Weights of a small transformer language model: RMSNorm before each block.
Each number is 128 + 32 x the weight over its row's rms, rounded and kept within 0 to 255. Layers, rows and columns count from 0. Numbers have three digits each. The size before them is the row's rms in percent of the matrix's.

# gate: layer 6 MLP gate, 1344x256, rms 0.187, rows 25-38, columns 192-255
# up: layer 6 MLP up, 1344x256, rms 0.183, rows 25-37, columns 192-255
# down: layer 6 MLP down (transposed), 1344x256, rms 0.175, rows 25-37, columns 192-255
gate25 094:108080157185136137168151094121124090128114097118113145128066137127150110164168156094069104052097097085102091127160107092120144092057082174182138134124183091138162142168098158112136126157140155
up25 096:081107100131130104087163108063204113098143130118128118148206191096116110178138113144142107181143122086168113131125182149117083137127121128072103100151115125107120095163127103143175150085140130
down25 099:088151162125162144147143153124125075106141081148129080115185131137174159132118070112128085127136097115159093152122143205117152153140119110148125117127156146069097119131076112136204134158130125
gate26 096:186165130086114112090105098080130153178153105183152091108041098147142121158156126187119150113134128089139111075160142157144149129136131152142148089121109090186086082115098150117115091075121166
up26 097:149155171167136100122120149155072113194117119121107135166081103196163132120143126146122088055055117122152125107106145170132169109176083110162151121074145066130122061099134102047168134138104185
down26 100:067116156143090177138154124111107121156165126130120108114095150162085171158144173098104130130117089155142202119072155101128066099137086143101109081062174072136143131143144147104133105085156123
gate27 100:097148148208136161163109194105103053116149078132184141144108109081129140141106130142090084101065111141115126099157129101102113125114099130160115141119109109143171146106145102120130190109117100
up27 100:094126147103154092097171112145125146185166144093150144127130138154153109137044122168140150134117138098187075166129112110106158161111180126094076173131139183113140166120163149048114156107156161
down27 099:143135146120090110122144113087137086185153141126154134081147113103132130144115121149129141177140144124107135149117065105131114144108178128093119184122152216141115191119122133087116083175125203
gate28 103:128123138122159154137135162110088168189146166099140165115108140156143104170076096088054149119114086126154062063158111155113150158143129082139131111144139125130159091142126139132101127104119123
up28 109:087114110147144158082130137111084122141106127107129106064092147108094138147133136143120108092099142121121155127084087157159152147126154147112069100162128163128104063147167086203140104165073081
down28 108:118108063106124091144128148168063119115113156099190123110143157136103174095182166181173152155132126141194153101141102130177147142123070144110160155108138168124091158119152116140157173135142136
gate29 103:112096146091097119144125128137135070155128159165145120165133139112184134121184130123158119179127182136110149183143144124138115127107146091087150178178106138102153050144170154194123151145106173
up29 101:079155135124130181114193105160135132124150133100107136138149155168049141100107130118121254155128081167126087117141133102135144153086063140117107127103063164158122118103156133114133139155120088
down29 100:071166128107176159128135106118140114184167129137103146126152096120130147094121122127123154152101096113117139120135152116122143113083086139159075122132158176072068171139149122161161115138179097
gate30 100:129098109077173081139170135193118129157179153122090133057165131141167151148109180134087139122093136141142140156110095124146144105104084187119127117087154133126176105114186125135121128098128124
up30 097:131116155113132100141092081081102187093112136108091130127155089123125154099119099149119136160108138127190070126134169136111175077108117107083142167145162164165125107141143098144113134084099134
down30 097:107112121128102112093134101151133109147126114086150091175112097143086082148145132170092104093163106109123142089134102052150066188108143184191139133132127109122099086160157122120151137096184116
gate31 107:097118142134104083116126115152095151118139136139059083137172086149108109100132148142110066088151152119108091101135195164154143146148090125167150076193148136103115178143102119142147186153118152
up31 101:111110156086146145172107127129100134112107129074119125169132108109145178079113117163113150143082174182127079185116154110160142141108111082114105136150100167138140079113190083058102150115235164
down31 107:148116150160129192149104161131091159126168120119123092143147144101107107088197136171060131207174118188112136168105180203102165136101170117148124140175095103141110117189170120143079112089168159
gate32 101:096124137095184209199132101138073150120181158154176085128167193178116143145120138106167117133189133126121132155107110112143055144092142119113103103132121154152129081146119115139126116139099176
up32 096:174090196157163149071105072123138171105143072152159217188172123112124142117102123103165134178125164138102123139103111154168085086171076157199143119105141104112071119136168081110118138090127163
down32 102:088111098114141179174143191098143170138189145115127047150143116129117072129101150162123078122151140143113147136170207113134116169093138119089180086075077105130142094122071158102184151120156175
gate33 098:100152138125166138136136134117137105114111111136086169115094121135093109138086154128147139126086186117052119147178071136144154100129130132071111176194160159206138105170111082113116141139106183
up33 096:144079131092113164132164175173149106161118131125163068162120140139148110069094142158048117092135057152136100096171147178125117182170135121102112100147127156102135132128188164113152077163026106
down33 100:114116164172085144176124158148109114143137180128171138174144087106140148159104165151084123080065128092109178134149146176121076144133135130125173126150096087147138112173098088114149125095174162
gate34 100:165117100113144064115140130174103101110212112111150142157109084153135137135182117168138115138172117190118127159161158074146100118167159108144123111123153102170139099102107118129101106127241161
up34 099:123114190180128120144130138133150102100156108129163200150165109120144153088111134164140154122139134133176095143059151153044131104100177086107188139142160095093137126148122093171098116152127093
down34 100:140163149090136096111141134128102098150157142125141137068170091107146100143121162114085184145085113157153097107147116137072134138101133185173104130190104170117156184091172063126129149156128145
gate35 104:137113132153145113130090198101168126125153066138167171173147080099132147107142060157104086165096136131061186163096111112107133093121132110160127157102144145115082117108129123139083145193103163
up35 095:118129095086138153136171139093126079149130129157118174140142181101168145218148136124079131149145106134174147098100189139170122165123110110069149157120106148187119140149152143043147157100141158
down35 101:147129146133139162126156124091153109108161065102149184139111143099116117170095187130097201182114108139123133109146177146138098191146174067223107144131165137106152087155135104141057102120107150
gate36 092:130146146121157111031161153115123146113155126145163149140145189124082131140149097085148156135123148103175150068127122124154122136167102216125155129172143143108095102148100127128140156109152105
up36 092:115160136120128100127138054109102112137091116085137135134122039132150111102144133149154097127111140098130110145106176178160131194131151108124091138110146159142106143083086157136112131130117104
down36 094:217124119132114084078081148128120130118085082088124097108087138097047090144155145112162072101131084107165141115130094091145149160155097178123138116119103080157134101166138106121119204081070143
gate37 100:118143140137214124180167220173154070119104101190157107085099167143141150166015139157167094216146117133103163094120123122086091108126143113101120118142068117101174130109098148155086138092092163
up37 100:144140148138171146126149167093157057138112126085144070183110159155073150166155162111139084202148042116148146164119146129177115136139155101124158164137097133125124143124091088126189137127102120
down37 099:148138070153081095092154143079128175094146138137071115114157136140148163136164133100107171040140109136115142123110111082096132100145107122165207119167143111190159088145119132103143132098126113
gate38 095:134118175177130077159120168106165122170090112178104180103126089088120141126167168117147126158116181101115112152137192198086163122150166155067078150157097142168102158160131092124072160132128095